Weights of a small transformer language model.
Training: a variant of Muon for these matrices, 136M tokens.
Each number is 128 + 24 x the weight over its row's rms, rounded and kept within 0 to 255. Layers, rows and columns count from 0. Numbers have three digits each. The size before them is the row's rms in percent of the matrix's.

# layer 4 attention output (transposed), 256x256, rms 0.177, rows 68-127,196-255, columns 192-255
092:126074145105115122115120124136122166130103103097081145127089112113137101102116107127127146137154127104111139143102104078127144135145076123147122141126086100148101149165126135102129112192131157
097:125166143100156150160144129135127142133158137144148073125139098172130139147164106141076129120127175080133141140175098150154089130145120110150139182129105138122125125135134097119136130164136116
103:153110134173121161109107112133115169133121143156160095140126180121132149149170114132138146158107119158164128108104108153096141111123173164117105147185153165096139132112111138169121164148127127
090:135162131103120084152089129079070167135133124161116139093141115085128146081131143127137142133128081147152118160162102095137139115130148132128118095151112126134092153085112126125125088162094151
097:138060080094087143099085114092140140152112129120123143114118135159149155135125124129138107158146128080161137176077149120170140122128108170136156167129149128119096137149174135153134166101092132
102:172124101152180119137114164127069106142119176133146111134106104112108123151174123105154130105151134110116128111083131112141114111131159114124100157180207118105130098175083147136083105135103115
101:147140161132129131120141117105061146110138103136127149117125099103134124147156132129119100079134133107116118136153125128157099119158123078150116107135146168138148091157149161130149167163163094
089:098125117161129167149156147143111123145133095132125158152118169103164162084130106147151093177084112097107124150094117153178142134140121120199116170131125124143145092096123143138139130151122127
095:102153124150096152170102098160152140125131128086141115131113136131088125155132132128130115163170129175157122105063142136137105117145132106131152128154107146134127151112117114134139140137139142
097:172117184108112113136150112089122162082153153151141141114109129144172127142081112120144112103096129133152113107143110124149093132103138128134154121176132126135114116132175100154116091166167135
096:120145106138151140144169107115149122091148164144117084111159179142093094133161129133153145118117140140096096123159183118099131128150143109132144127115126128158153092106102142182124163125129094
100:136131176148120099131116154172139117143115134157118084110098128111139122133138146145167158149160145106125124136115092093105116154112134108129159148156073133142163168134060151129108085163104104
097:109178119139170154137147123145130098117156100141136133152093130154142131077132076160102163129138181167144165126086133149130120114095121134148088133145100067136131152143087131132116139127115144
100:117143117127123158128118098092108165118129136142122155105139182126111163137144141148141132103125105159105171138116163131130146156104149173122077154139109094113145149099103097089126130150108103
111:104118130149161137148158096143119120116146088147148147132146146079138119138101148121143171126115175113161124171124140149109099088108115125126127097144146151127104129103174131092127095108137111
101:149160145156139158129162122149121143158128132175128140134127104111120129146167145138124143147146151137115063191126128139156100142136085121132156126103125129171161149112119101125188151153134120
095:085144128127142112144137091143127136138145120172143159148141092119128104146142153140158169115154165130173137075090105158082099080159138125147143090111088109143087131129110139093109084135077160
092:083117168105109135120158100162202124175130094146088109105133121145170095143108135128111130118108130098149143131110125146132080162192095128131087109106109109115116080138094150146156142129164156
100:119140120102126150165148146108149136129162136162134158160124117094131139132139119108114079140128143151117098140147110150119139122142136126149090095108143137112112120156128101120117113115117120
102:113139123146117109084102061160153090158161105138094125140126145114166100132114122135182123155110113109130100112140088101149108106136130112116122116121123127088146100085112091116155138131110104
098:096190087130153165140136147105114105155090126093133163138146125130096107119101152147161083184120095144127119141147141126146103111127137161078115137114117130143120090145091162091143145178137130
105:117107126115116116106147131109146113110098093150094101075131161152109146131115146121108088121108154104126123091183056142171112131126108147143121129160109142125105090144138148140147128113098095
105:128080156137147105181133144133118094094124144149152134087107122135146072107121125146126141123108149138134161131119125097154124098159206105094107127115129145140160130105086171105112162106132104
104:118139121132131134104140069129143088160189124109110150086125146113116125138124134147120143118181178125150142157140123163118127177113174122100156091107169162121085124143124151129118152190087131
104:116123106151136144115130108172114133171127146126143111119114153101116128130126097148096110121139093142149143134144122145098073127136116152113104133139173100109168174124123137142165127142122126
099:143111106165120105101144103121124102117176098113123159111129120140187129118121131137121066165139131167128088150166097133154127135131112145114171172142122144121155091137180101147105108093124105
096:156153133162112094144145112118091128114152116120095134123178121131140151113116077144098116164174161108153129133166124130140117091124175113105128102119139138135127132111103102125133116087103158
104:145115133111116120123136133175099105133101138101110138089094120135177127083180153153130100102070134138097114078079133125122127143094145152129129106131124154101140134141104127089107139139129144
101:131122124155101118139117093151112155116136114108157151112160118096131144166159125107113105104136107106110099137133128125121092083090153112117121166150118067168136144134157121142124101173112159
101:124131164178100156141150090117102101129125120120115139093122171122107159128126166154122136124123131156142148112117111132147143154149114118164086107084149122171165122085191136130125146139097136
099:148128126158097148136118143126117091129124116140147152129119077156137117083157096098108129101123125153169126093161138154127122126110141142125116123147127113114138107091118139131121128122121133
098:114092181155107104108117107074152103093117124124115111134125165121102108144214118120141124102126108150135159116109153138143103143135119143124140143115116124136134131133137177117141116161129108
101:133143126146111155125149090080101093130115161107118164106140113154185139138123118132128093147179103133121100130127152130128138107148107124149144117114124120148136085138143138153151170116152113
103:129167082141112102138105091164099103135152096123116107079103139114117139080107102098141105099130179139125148100135160139130130102161123132121171150114115139125132128120084087134121120119155174
103:125152152148125139155151153134108123108079130146153128125142132088145117125077102138128135143101134123130101119114121173164173133116110112115073111168098156133150104149137119099104139119160111
098:119112119132058086128131186075123113145125152160141125082120126123121142129135147107069109112128133113103126165142120116134113147153142096093181132120135104120144124120114134073108149125135117
099:142145122184116120111135162099125140143101163046141106131099119111162167147123120109108128160096129126090101133115166134128085181152166132129126103124140158097081135147131090148115109103110158
100:107169132111134140117139121107109090183135154087093149143083140163086161139121163105115137138128183115139111115127174147106143131099127129094102131150125098128111125093123115154126106146116107
099:110136119121149099079115104091160079155120142162149138077114130120105119092125123116119135154110127130141133127111143090119108111111121094138096186151159145165126153150103079150124156124144135
096:110111135123124122113165134108135121126143137109130090117107140135144127120169136095132173113059129164143059124155129118146147140119139107144125152127149149167108168148110114150157160144129114
103:144111128150122106117137105109163145142099096165086116070150122135122146153114142134131098163130150124166121090157139077092133153151141136141094086145111151213137137123098090146160141115144118
096:086104150123161101095105116116123133151132116130111136076164132101090104081135115116155145156140175106085075110114074097101123095101145213128116136142137133151128119119184123161134096109082139
098:139134140135115115133143118150159139168139129150088089092164161143140147159132060087132157167121126131079124151106157117118214138151138137105169129110127144157149103124186135104113154129138120
101:087168153130094119159103109141130121125126162137119138102131179090147111101125129105188136137113138155141144129144145085162120103188200153130127124134114111113112100201158109141115151155133066
094:085105140124137143116086111155112161119135146116131162080198077118101115107115144155095180147170152108141123137164122159115065138146160136129176111108145104108124137122123109175119179132122124
102:137112138078131136135118131127106132119122138125104137095143132107151122135097123078192112116145122128094169109102147180130118147141094138144110147131155142115119126121129109126095076138157144
104:116117137124103105143113162105121117121157143146147156153105131086147178162104107123145129111162104108126136122178147094124125105158143093143142128119126142127103124167144103094144103157127153
102:152096142089137164108090127134139093117121113120088139099185131128116145147163103128151130187112129113137084147148113107178101130141144102132134116148131087156126139153112143105127093124156153
097:071150101130121119123104147108147117143122124098123131121142141121124103165153123150138148166093093139107177101113143103119132093161155108076128123117151130118138139128128151129127137149166113
100:153121119146175124143048116193101107121114119108132116149142156113134151150136120133122113116132092130153162115112123139111066123109116177130133135105141158126115126106136144143166163147098169
101:165147140132148133080077114144128123115166099125166128149139142186150144115106117143080127154101158078172158118130118124104111096115098112112108121129091165132144128149101134111132108125102128
098:147124088127127115130048109136119109085175127110094140116098123139130124141128167112135146121115148169124137142098165138133161145153127147055127143115102123126120090142164091136106124121145171
095:145101131130118132170120082111106106132138108131137124114144125055146135134139151158128148138118086114101128132158144121121112163140108116117152156125102144130089144156138121131132193103178140
092:117074093151107134168175080162118117103130153152111108106128112151136128122090098102111089098179113151128093150121127136100137135118131159102107115061085108123104141127117115098158142120159116
100:137140138154150123114118148126102111127118132130113122142141116139127119150108109101138101107116108128102084144139095171158120112130096147102136096162071158104126134082125114162139140159126108
100:123136143130149143108125172111112129149141111133102122134144149185142094135129166168112164152101142100141117125085127129133094093162128154152126101101123103124112104156141171078107133126094160
103:125159154081143130161107118093157143115087167121126085103124126121098106094118099115117157090101132121159170124159112134127169145122121112122169121118143135177128117140110130172144152116093124
096:126135102125128113130143100163083098115093157175156136149122087090106140173118109127106173101147158146104201151122085150127119137132098132138137105173140148086122120113116114103107095148077136
100:158140096131114110170137100154116135097150157079139107096142130088133162121119129113117182088124141089166077122103107131135136143109106130126103124097139085115122091134048174139132119134126136
102:098139159132119184144125135115119156131162103123129156135151127115159112115157111097130110146170124117120123074142145122099110122113159105156179087127140139136120120085119101123090118119084118
105:105137115152157141135156127135114102137163142149121091113141139106149069096138106087127140095108114123182156129130122122139112056130123105126104095128172141115130140132109100137119138141121094
094:134153151175131116093091114159117113124103103099099109173115131120094115118086143124121141134131099147121121174127123079094136094138159116116127160099120137100076102117093138104091126115130072
100:093151095115131134104158147107187121132098139154081157140142141113139093101140145115124137103157098084131131114158137138139120119140134097095109099115181106133072158120127111134104141104105168
105:100126135142139121144134134114141084155121129118151167126118108135141131095095126056125122124142130137133139114094132151100145117138108126113166141085112137140122187142117103110140165185131134
101:135137149181082109132144086159132117118146150117102147145119124134106121079089075113131143141106153178139159062127131123101140145118137142126132138163152110103173121085121181169173139169201132
098:130118192122086163090136138143123136099127102105135131145138140121143114177122142150139128131140124133119164099123138139096128158115139133113146111151078131139138152079104093120136131112115059
107:104102117132160095118134138131118139103148125117160112132138102140114111071144126132117123099136152126137116136118173103121145133138190136124188117133152133130146092118096113167113107163162167
107:125145107144127134122103128147110141163124111106102145156127086150076111107128137097112129142136156105126139129182127146150114143124137130096163122156112100132153119148137142150138143165128071
109:094128149108123142085155146146171123134152134117176159171155137124121140139152118123154134106159104103128128114068126113107114140139162125182143153140121142141141164152125106125149139124100136
103:113168130158146085150096150177114169131106130111152165138144149126110153116162110098140154132112102098137131156134147155092131154134142144101126137146129129134123128101150144124118111139115157
098:120103128152138149143102120120151115135124161118076137101131143125116133118120162124093154085131150120087124129134141146103095137123167146143133125122140154116109086119159102119156149147164137
105:098139144088121138104119071113126125116097109115109144186121121162151130156118110128127100121118157089139132165129164130137091134149157128063144106102134138113131116111108129123114146138174133
104:144081155126114133156104140089142166079105117096141102091105145111154094116145166127150172141126101145134158154164125125119113124128152160109114134111156144148147096101066180143130090137131132
094:133133130126106122108102157151108135135130084146144133136138131171100082173163118092108100123109162122104128131128091086141146134154151162129102130112137173128153135146046159151118151164130129
101:161151129085122124149113122096168157168120132095190112135092123184110142124115157082111097128128145128144139174124077096104103140168158134103154167096134143126132139118074083132124125127132151
102:146137094136115110156119168146118140102149109158139154098120124161148092129145129090162143108138102128130179133142111128133140151129102109106149103172139130116125110145140132121094163102119158
106:154157101139077143134102109132136085131122157157110089108154158134085125125138105163115100172152116114125153169145175124161132146125119133102150194193171133148131151114097136132098146134086152
097:147097099134141106085139145126131129108156106112094078138151113132111150149109118137117161166090144111165119151111136138160143125128095108142128159119200084154156152092125112152109174154126167
094:125110123090102171142129131125098117098119100085156137136163149144143113126120150102119150147095133118130156149095157097133120137122100085129112159151084121141103138158125142086107132187128122
108:122128102106130132122127163151127087111115095113163143126162131132106134105170065120100173144161125170140207172103116143115133130111113137090104164117143140122156116134161121159173109112100086
104:150110145116116158106152109161162123106149116131118118145140111097119147135111120131139190143132085138150120120141088108088139131158085126154094108116160154116110126133141134137124133134125120
093:132103110156130155142110107139171098118158130122135127150136142154124125125167147106117116156094147110127159155129124141125108061118146149131084107135125062154107141126116181131112152107145155
099:154137098098154136128102170149122178101141120151123148132116159103123127157165077111136160101108131142095133154140106101103153142125080124126117118166113105141115173134107131119120151151114075
104:159149154113166154141123130122115153161133137128149123113125142152142114153082140147133097094109107136170084093128119118145098128108134162116128108142078098121128129081158110159142160097138142
103:170134124093097128177150104132122107143148146144118126107142112115130167102104113138149146129141142110103147156157150130119185099119135136075119126130101155165125133174133101122145138113135147
092:135087108130168102154154153185149106155142102145069177132120128121127133096132166168128117134148125156088119098122105105159140144164143164145122097101098170141122156137142138109130123141138093
103:105176140109170102111086138141147082145127131138134102110122086136112087128115121142127125133137195153101139162085119136125138133086117106118144162137156137113100152135096132133161127120100126
098:106113123130140098117144211112159160122175110118129080194137155113171084132104118092107134113126161137107127107103142128126111099118128145164112116103099128158161104159108140152156128120118120
099:161185119107098101122137103156153088139142158132097163106111140102134126125106091145097122133107140148105151141126119137137159173111123106123137100157130141154120126173122125148167144148139116
100:158187120123181130121118141151111105115118148072122159144153129127137087080132116139137133130145096116116106118140112075151116133112074134126144114098109114119156136167100127125148111116113153
100:140127113142088151135124151113096129093089145119133141140146157137124167128093123085115155141143096150130116139093117136117147096124157111144161123133170107152118137099114132111120140130141106
098:138154096136127128116161137164122087117130130139195127105126097133167181149120118144108095134171183147134146143109191116139076136178156135166155146129162115162115135121127154109150135136126155
103:142170116127119129126123132145146141089119136164123130128155115122075154135130175146130151130116154116129128127126128150097137155142104098084119160091124118114089140103143079145103085146131111
093:150098134178134122113090133133144155155119128148147127114134099114136092082143128108128131141176151088165158108116106163109159099138104160134083124148090117143112153135079145140139157151165121
098:119130129128090135107122083124159168167138084124162117146138124146112109149176135114157125135137104128131105139149144119173191121152146129151134106135117152138144121146149131166148121087115132
095:137152137140112154126120138129164118136100111109144105127140080172137120132145104076137101136166152136134113116156132134121113125121149117123090118122152102092104122081164130092104093125139151
098:100059117140146141156116120161160056106115080137130089172114131091114108157095149135140165141126131138136142152125160133137143097087145116142134160140194116151121111163117167108170137126106144
099:137126139138145121150145104091117138149164115109091169135138111061152123100146160088135134118184105166165133146096099098133147160124125114114141144113102123105141160138128129166118144142133145
094:135086172141166158112107133178091176081115132121124119133155111141125143086140164136175119151088078115135106160115127125144141100126155081148134149111117152127131115156098124088153098106120117
097:130104155141133145144120096132120155135142137128148138146153121133146125118119187144128150087143155089115130083104149133111149103093141126119151147142139098134098139174205138136169145117147141
092:127162128141117164100162160135123102102117185147149121148144128122098132099117140151144153089132114126075142125107140156112144124129128123110151157119081104121148098079161097161163133114169137
100:121116079114116112137119112141119152116089102176129182143113128139163148142106147127106142144167160112161148152121120117138132159141186123153115122146101075130102119154082172158155095144149139
105:071172145074100123127148133108126188105128120137121149124088118141134130151169146154146133132085116186132101117099116132154130133100101123123137147118113120118128129154059106120142083202119121
097:078136175121123141156114172089120134127151127135147075143128146142132159103113137156081126100098130056128122122122128147127103169113096107134145143107140134146112110101148130148123112116125146
101:116125188099151121148132152130144142114102095102137099106125143155107160124132132131116112100146116130165152126109133178114189107104130109119141128095103136117148115164120144083078155133134116
098:156082122131098171139132122097137156125131134132113107174123100155121122161138156168086104148105105128118169158092121141133130121110058116162164116115138158141130151126136140117139122125139183
102:164103075127142119159095144118126126151123121143093129148143150154164156098134123135090126083149138134156121128106123136167122144131140129114100162088085112153087094122104130154170121134121118
104:145138127137107148139117111136119129097150098144111117116114101133136138095131161152077133113070126123125181123137162134111108121108123166160115148147149125151121195108107110134117137094119127
097:153098114127160148139138143128120149118152094133120081113145099094105149127087103114139122132154105140087125166127056201140112150129115140138093157123134123160136094089146131134126131102131163
116:150124115122140149153136114097096127118126110128149099113100080139123140136150138093159131139155140151130061127114151093141114125119139115129160152105098119159097124142135113113133112120154105
097:140115127110090125151139128128119142161108150147143142167119112116133103127141141091151107154122147124118095095111099095138137150130147123106174107159128123089135110126091111137079121146133160
099:126121105153166120150161161096145151140129131172108134102135158157095113107147112103118122138089070120101113154112115106147119131151111116155109151131185134138139142122178153128128131146144103
103:139135127147101130123109131110131146133126137132120141161118151140152096105086135102125146124088176169102150159117127158110121079124113161159150146114181118125129117078131106120184132101154093
097:155107136121156160129117120110151114083164143077164100120102154100084114120153133117143119114083089146131142092114130108147185113133142109156143128116129137185129117142067150104110119116092155
101:116143132091124112073116100107141132129071168168131063123128139189139120143125151133155124156108156156172144103135128098142171123113127102130161164120144135170134102103098129115154149121124123
100:146160111130130119094139076127112137117148140125111100146119159145144168104118085133161144077119129136114125136153154132108130147098098143138087137118130089174144112131186077129117129146114117
101:134127148135100144130175161138119137152116110139086135124111126194123165098151101141183159167136086100117123132113128151108107114130160131119138117113111159110142121096079162117145104113157139
104:143129127108097115131107128137146120163145110116086154139085133141140107127115132144096130127120116060113116159138127137105128115142152102150121147128122118136114076149124133136111103196119155
099:121146112127130108147144150110091096126173092144152166136112102140078157130114109152103115128133121126156182110126093138124106135112141118071140140136101146105146163116204132137120135136179115
107:113150166135099097099114154139140103113096119114170106129111143123112136125170133111167155140109160131082124151139110084158134130126084125074140127123098119081144122127122123112103136133160113
# layer 4 attention value, 128x256, rms 0.185, rows 69-127, columns 192-255
095:158102125081117143137135128137155098102157097141149179111114161156137111127152168118107173165126108117156134120112111111138138134155161117140103136112129115181132121126116108106089129096083137
100:129096095114124111193118156142103145116123145139115141170116112189139102101120143177124149109077127121149122117149133193103103141167118126092110113134130055091070143078136134132132133147092133
095:103106144176111107119159081125130124146152118117107122099121088115133146103168136137102192103152171145135178134129109126147118117126147151131185128146120117166119147150136162154166125087157131
104:118191122147116078109130094083137115089118113122125094130125098103107133112149152172134110134111162193124147138165170122156142158096132146156102144102149179127148131167126116144185122146131149
103:160169094118123120146149105148183089097111123109144091126139140156102105167113087122142132122158139138105115121129149152137088127074152104087105143128093130148139149156107124107079129122102114
103:100146136124085132136131115158104092136122102085134113116161133132076177101129091122085111109141104150100114148089159148173149142095129107106137114152145132141131105146095106091120086119080146
096:147177152101132147103150109090120132098155108089112146097135100129120146151105102102158149109109116140129122125167140128142083147088119113121159125076138092144111161104083167147149106136137126
103:103152122101110139076174138165141109126115121156142129162111126101130104149109086139100125085097131090157135119102110139095149108089138138138152125136163140123145071152159125134142138102111084
098:123128103137186149115082129148088157133109131141130081080166131120102086111087115134129173136154128126109127146132109092127129164164141123127081105193118119132132087129169143123133149131155116
099:118152134135127124176137168136104161131142149085131144140142153125113137107150179152116107105151139149122165098147124129093094131179102109156109141099139133106100156117155101149141122172103145
104:132099091110140117099178123113087160144145124113145146148114096161100125113135143170143125149107158147140102142133155140125133122121115105152099101186125153127155140118148131160108168118121124
098:123092125169124141177113163120116135146139149130150137097080105137111126102173130128114096120121111139128144141181146079130145098127170158115122095118164132106165163129169125130100160155134115
098:118126101123164118147136096202151149149128146130153125119077125094143145143092128121142135125120108127119123145127113101102092112146143186143117122124167095121135140174113132144137143088146124
102:089131150147144127122183114136135139093184132148137130134103081120121102100117106125093119121105063070147114132132122116140147099125084082132150122119137150116168109127101104110150141148129147
102:134130129110125148126116158168110117125149103080137114134137115136152098107148117090100080146132114133120142130102114102141133114122142120163092114155114115086102121147079144106086127112132144
104:126167113126066133130145139151103196081122149106111090192127106149158156166132075157105095126121125111128157156133105127100106160140102108129164151160139163122125117137122148088100129160117124
095:172116124156133153138107167110113147125146159114137148147101130101090146107129152121176119135142162144139070139156121123139175157131090098096148137113153111088131087145104117142100125161156129
096:109094121163126179101147075135117129137130149082138111111118130127104127144113129139126096132141147096142108153111086083149105114130105102103103146134118149134150181158101153092148149108167087
103:139115109116146149171133148132120117124138119120107119125095135144097140127098049100112119139109118185084126078096129110111109103082131130139131112122123081114174120149150098090081127140119155
099:181085202149164112127147106152174147109112124158131112128135143139138148151180127082150163129137157091129151104126115159121139108088125128145135154135154122128124146120149122124184088149110140
099:117124128146157174148101134102120101106118137112100127136109117138107138131102124076147116112137125121141106130159139065099130154090118152122089122179113120142122171121157093189126134132119150
101:148114129130109149150111142112165173130167101161102136119134142121096170135151122142080145149109107100152105100124105111112155098110079129139108137157090119099105148156158149155129179162124127
103:119152128095160138138158134150127136122133134147126136169126201145149122079137132142111153111127137128162093123122110095117116104106189135125089120126136195112132132143139107110133105111119183
106:106117103125154155165130122091126111125167101141140172150095141126168123152051099116144128135164136136143129134133104140078116146120117144120121073157119164122153118157120142116092128110119117
098:086143171136099132107083128112160131127119100129084118121103152134110141100116119137145104157141082107151127119091151085181125124118106154130087140101178109163127100144124144128139116167092126
104:139147094095097148148156158105127143146138146115127111142106130110168088101145104087107157123127175122140152135135122140146143178131093159141156124112129155108122136106111141104130105094109110
101:107124106133150091115104123135144145114147116137158102156101092100156141130130142144137168078108122132124136135110102118169135107125139134118150142105157144165072141134120098116135095116121086
096:131114131164143148084123133091103131073122137164114109150159122129137120186135088151128114113122172124134111117153098188123118128124142128164144119122146155103150124165079156110140134129157107
096:097113153139142123133087103125122101172143114136087102168094101154131093117142092137119121126155154163170121144094124103149134117126108124093145156119121118149093149124047139165187108109069159
106:113123133113152107144135167143125097110099097064108163118150152117062145100127106166166140141132133137092147123126116131112145131122145143100193153111082127168160163160137183098145120119111095
098:122124076105089103136136168174073102126121099112164157138118066109137094108170079148096182089159124125124116137116127140104150162120134162134130150146121133126143148181138117152115120121136190
102:127111136115121100131114116141155144143080119106143139136124152171123111120086150147111119112133146151160112151159095138144134104105152126150104144124103093145120160130138145134096106129147173
102:153130130113095129167149129098149143118143099134154101147142149102140105074091135143089123185166178128151106097127118126155120131137109123111161117152142165129100085133149172127133133104157161
098:139132122118148107137162125150149118133129108138151119100133091142126128189106119137115089115140122074130115139122179107184086128104110130105152121112138117155151130116146110095134071137123127
096:187119134129141100123092097172130111110181117126126129155126129141098119146137127103116117144148108124076058109117144128148165115128108123124122138127130111129108152127145131111148063108166155
098:118144149096115093173123141119126133101131093138131116176123095155112109108132161116184170125125122102097170129163110137137126154079087127136118123116127175165094178094105134135107106111110134
102:115154145151169097135125118133141180093133139091137119139124103120157078130135098116117132104128152142121120103134156128163071089150165090124157132106160135104150126114131157059133110181114101
095:122127139111093112160145095120143144080143129099103164125150109114145135139148149092128116134130131132115133123095121133155159130132103151117104114145090128094160123105124100158133088198106147
100:158105117085103138116149126153113093135159125160083129145109138164141134130137130128073120129129143085135143145098133144148113113109113118139119117125143111111132124121201121128160098158088105
099:135098076133134136133149116123117086121105156103094180140138122097172145116131120155122130143147137131093158139091131132093111148096110130139130104144131111116157091124173145129122143163155130
099:113150122165129113150130130135162152096105116153118101166154101079152120110132128134132090116139137117103130146140124136160174136173122109132144149163155145158142086086151146157098101140168126
102:105123131132148113130168092124140117168107127098124102141122102124106089130156134115122085105099129110146153118105126173137119132140125132163134130110091123102137123134066167130090127074130137
100:104113131137171127115178153145137130173085121109131120119105159120140131154128152138099102151125113107099142122131117074088144131141146147153141161101155076123107143164111145164125140084093089
099:099146121116148154114223112125123151124118107134105133126149110139140134122112155157138117082104111079118138114107097135132137131100126126125166148135100179103145112104147104110122135119112136
098:098121114162130082154098109109141121126123132133158146116133110134137135110124150127144130110134176107146099142149142152114117160135148125131167147126116111156135140126107116131104102122147157
103:092117155124148101137134117168105162174114142185117117125102150114138177100117151156138112151116165135139146124067144113146107154114170138140112123152167129113176156150145113135126130170120094
104:131085162165136128099119148163143116078153150116102097135082102134136141112138132069076142114150080080146124069132126148118149127104141107114110123125118174119121114046100086164142125146117118
099:160103146113110132144164122112193141140174163154123147113141141109115101101132127134131131169171132116134133156136056148125122082163156149070090168149105144112120165137166116151159113166140147
111:076168117181117108121139117105168129093125124125150110094081154101098128086126113101099160170125163134139125085118127130112150130127138131121134120136135175138065126145156113130133149110170078
097:106129137119139061123131131122137102161082147130168165089119158066167111131121129188150120133119166120149130126122149059132096138122101126136147130148145136134130164152105147106142124159107104
096:142161192166092108148102084122150148122142155162119132153132156098150146152128097173143113136126154129099119135134123107080122160115099120110120107145102177137145086101123094087109141113123069
106:076163111126109096136116110133180143114138081143113134131110138160142124130129112099118098092193146149142107094142137153112159103159130094082160168132154141160155151129161103133134128119138119
094:131137155165108113133105137092121135092142157111173097179112132144167161103162162135103139168094134121180153155112109080105107103155133154107100080121117143126166143144080133144142133087115137
106:147159124122117113123126174160141076155142177161157110106116154164090153114115099095137102123166101117090103113150101078114129143092112140123140121170131129122151120126076092135137123128142111
102:133154108146088121123103093086137160128135118113139135118096168095114195187166160145138124164157113130065126160125131125099165108115095109159161181126159123165136111102124141117136107115120092
098:111143113168140175121137128133132125133092122116088136130143176120129108159127124118107131145126142156115107089172147143177125081129085123137096151137111120163128109129141109150123132141122108
100:118129097124107099129137115115218134100161112165126125155130105120111118105114118137109159122177131135120112157103108085142116165142104114176138092131154105156147139146121175113099148125133150
096:137148161099118128079103088089115115106103101138116106123103111111110130120110111118158102145156130140097097084131161182152164130149179144118152125114138090106148127131145082138123128099077128
105:122129106107123135124112125075136147141178094099150099145145115123111172107141101140107169086112110133093122171156102109148142098159139113139137146131156116141127094126107141106178176079119097
# layer 4 MLP gate, 704x256, rms 0.163, rows 0-11, columns 192-255
106:167131121097119180141115127113135127146095107146103133108150127092070120138164164154137136126134090144116114132126110078171099118144160115127110150110164114122116154152133130131108124162107117
106:118115180149082155147134129116157123139121127170166154133152155141124109106125107140184146106126150125112111144088108135089105133130104164128124096123137153149145116154095150109160140155139110
110:101092114135109114126173090104142108060159118141158146119092147139118125125146158103105105143141110108143125164110107130135094107072117154161148117139123164125130135103077147134152101136171094
098:114156106143146143104115115172068134123141106202126140137112066142123157134136132106157097139152097104129070158100103113129132116130140139075096081118117122113149111094112150113108160185139148
102:095134110113157128140177122117123149053113092116122085142121138129107143113115156166060142143119087148109137130116130120101130136118097143144125167132131152181129162155121140138133140146161099
105:176129102106166111084158106195113089122134118117140158090099141097117162129164157137155115100090136097130160151119108118147117122134106125059095102137139141125119098140113130134129123116123140
106:121140100108108118140121195151065165110139087142128085146157162154175121131110143117177124157129126124142149118150126133111132113181153146112112147135119139127089132159145137184091186129111135
039:116146120136125114114144100134127133162125115136141097133114147162180114111090163136108136097132124139113172165151128143125118135139151102095102102065159149148072130090147082127091122132138081
093:096164170121076181123097108133125105105156139167125123128141132122127095110119157133137129123145163147121145111097131151163125166117112118126113136148156141144153157138133183128150080131081093
109:114151105126121108151154125138116108120141129123118114105143144164168127160136114102134081145112144149114094085174115083096097098152083142116117126093083112106115090166128137145115160106097101
094:109095094127153119174128133149138177114084125136150160084124119125148106147101114147124148152133084125160131110155108183107138147146097159088120124161149133157102142108118153135128150156092098
099:091125121109134122164160123082092115166124153113107176097160074141112138164134118137123145123170089115115129118103104139153130121155114118179100110128129140124159143120126142106103128111177112
# layer 4 MLP up, 704x256, rms 0.172, rows 0-11, columns 192-255
105:121139079130132142131125193115105127110156131158120148135111132097125115152131170137099131105111126134138125120150103141098117170110119143092159142154126143084167183161150128124146123144119117
110:157104149109105122116121168097136165117147152146120127171100136161142136122161103129114084104121141135124096119153138132111154134111100084097136137151113158127133161117122135145122160101143166
107:168135096134134103151114119171189166122117123088125147141123172105125129114127090121119096170125163070156159131154101153117118167174124177143177140142149140163145118137142137126126173131175114
084:129154146112095121118129135113113105110108112140164102126090156125143119142108113144154140146144123132100101137106114132110125143150120099073138129097089144102150135130122171099116156171154133
109:168138113155147091099122166171120146163168108074175181114137146150132135108146143142105125133089065096122100097134115150181153154134122108115113120118108124132152088141100134139111179109130112
098:140121137115097124105165111122159106085149105140117139100116107127123113123128166124127128116136101129116148102162132137111120103167137133143192139124109141137097117143122112121125113152116118
104:126133136177120175116144154136123134088166135127131083128129109172165125134097140101111088108156152056152133182157139111127148123125160133137117130124121117162153146186064107138156113146111120
039:139126143142126150103149141097135136111114130120093126115126121076089109149141116098129145157125109125155097132090127120120129144140096137167177149156129118098164098170091196141138149113097126
092:113132156134143176140147135093162089118116158149147127128125158135157112084097117121152102211113150137144157159145151149142176152093071118132121110163124140148134130193118147147152102093085109
106:148140127142130162141082159116109111096183104139117162126137146123178109090143145161149071115118162133160128111103101091119155073103140127100144137175128151093154099139159143146133149113141127
096:082084117095108102117119105117083148127161124154126116101120086132127162128146135178129141176146087084139141134117121163088099117081035128077118160135117155131144156094107102114144139110133130
104:127106143102109120126147091127128161112125145121188141153152097115124159124155109108098178181116088146133130123145097112124128140082127114116105135100109146121131117117138141150085136130146113
# layer 4 MLP down (transposed), 704x256, rms 0.0594, rows 0-10, columns 192-255
107:126106165111134129132130127120137152147109121146123150128128119107121097107150112176135148160141102104102109127136079099123129114114134152120089105144156152178135150148118119117140147144090144
104:116122093144108093182145143136138155137125137123080094142129125128149169151093136119142121105156093126093143082131148129113106128158130121140151106127128112136132131104148097179117073100089146
106:096131121139143165156135152136093098119120105113152152159132113134104115083087145101074111129111101145112122122085134138119121122129110157162138129156151139116083176147160156143110134131146142
095:130150109132126117129152132113137103112087145097126075119083153117126128097095108185121125132139114112142153129111120144121113104131100100151130171143137126130121133127149115096102088100136141
112:139143114121110126128131168090139141104100122148154104133127125092144111101118092115141152118132142100118137099123163140128112107139097103102149124147142149167134143110190143106100137100104126
102:142131088122136114160084131152112164140108143123144107124136117128137111115108163144136130109124108127165149141176114107157131126152132131108138134126116111160159100112058102151154129119140126
103:143071096134155138139110106122123086133116134106109164107151154100122147084159144108147135081130109116110151130141132154169148126138140107109155096135148161077155165184183129142154115118100087
041:121116149119144129084162163119159168153134100132136135138125144119134146141142161134120146161137162133126125104131130087149101140137137137118130093144089104096116094119081100115080135141108112
094:144177151130176123153108113124143124153103150108124114155139118135124126109076115173105133142138131103111182157123120084102150134110093135074153139123131165173111098102133172154130136124133130
106:100112129117101124114128113135087128107095143107151131098095121135113141147128105168146135157128166121109118177126092152167116095147118107131094145107126082117078176109091110091159139190122174
098:121115104098189120148117125133128193118119126122112132120113103093120186122130149142123197116109118169107127130139148142106067149120129110152148134157133137170109097137126112121112142102093142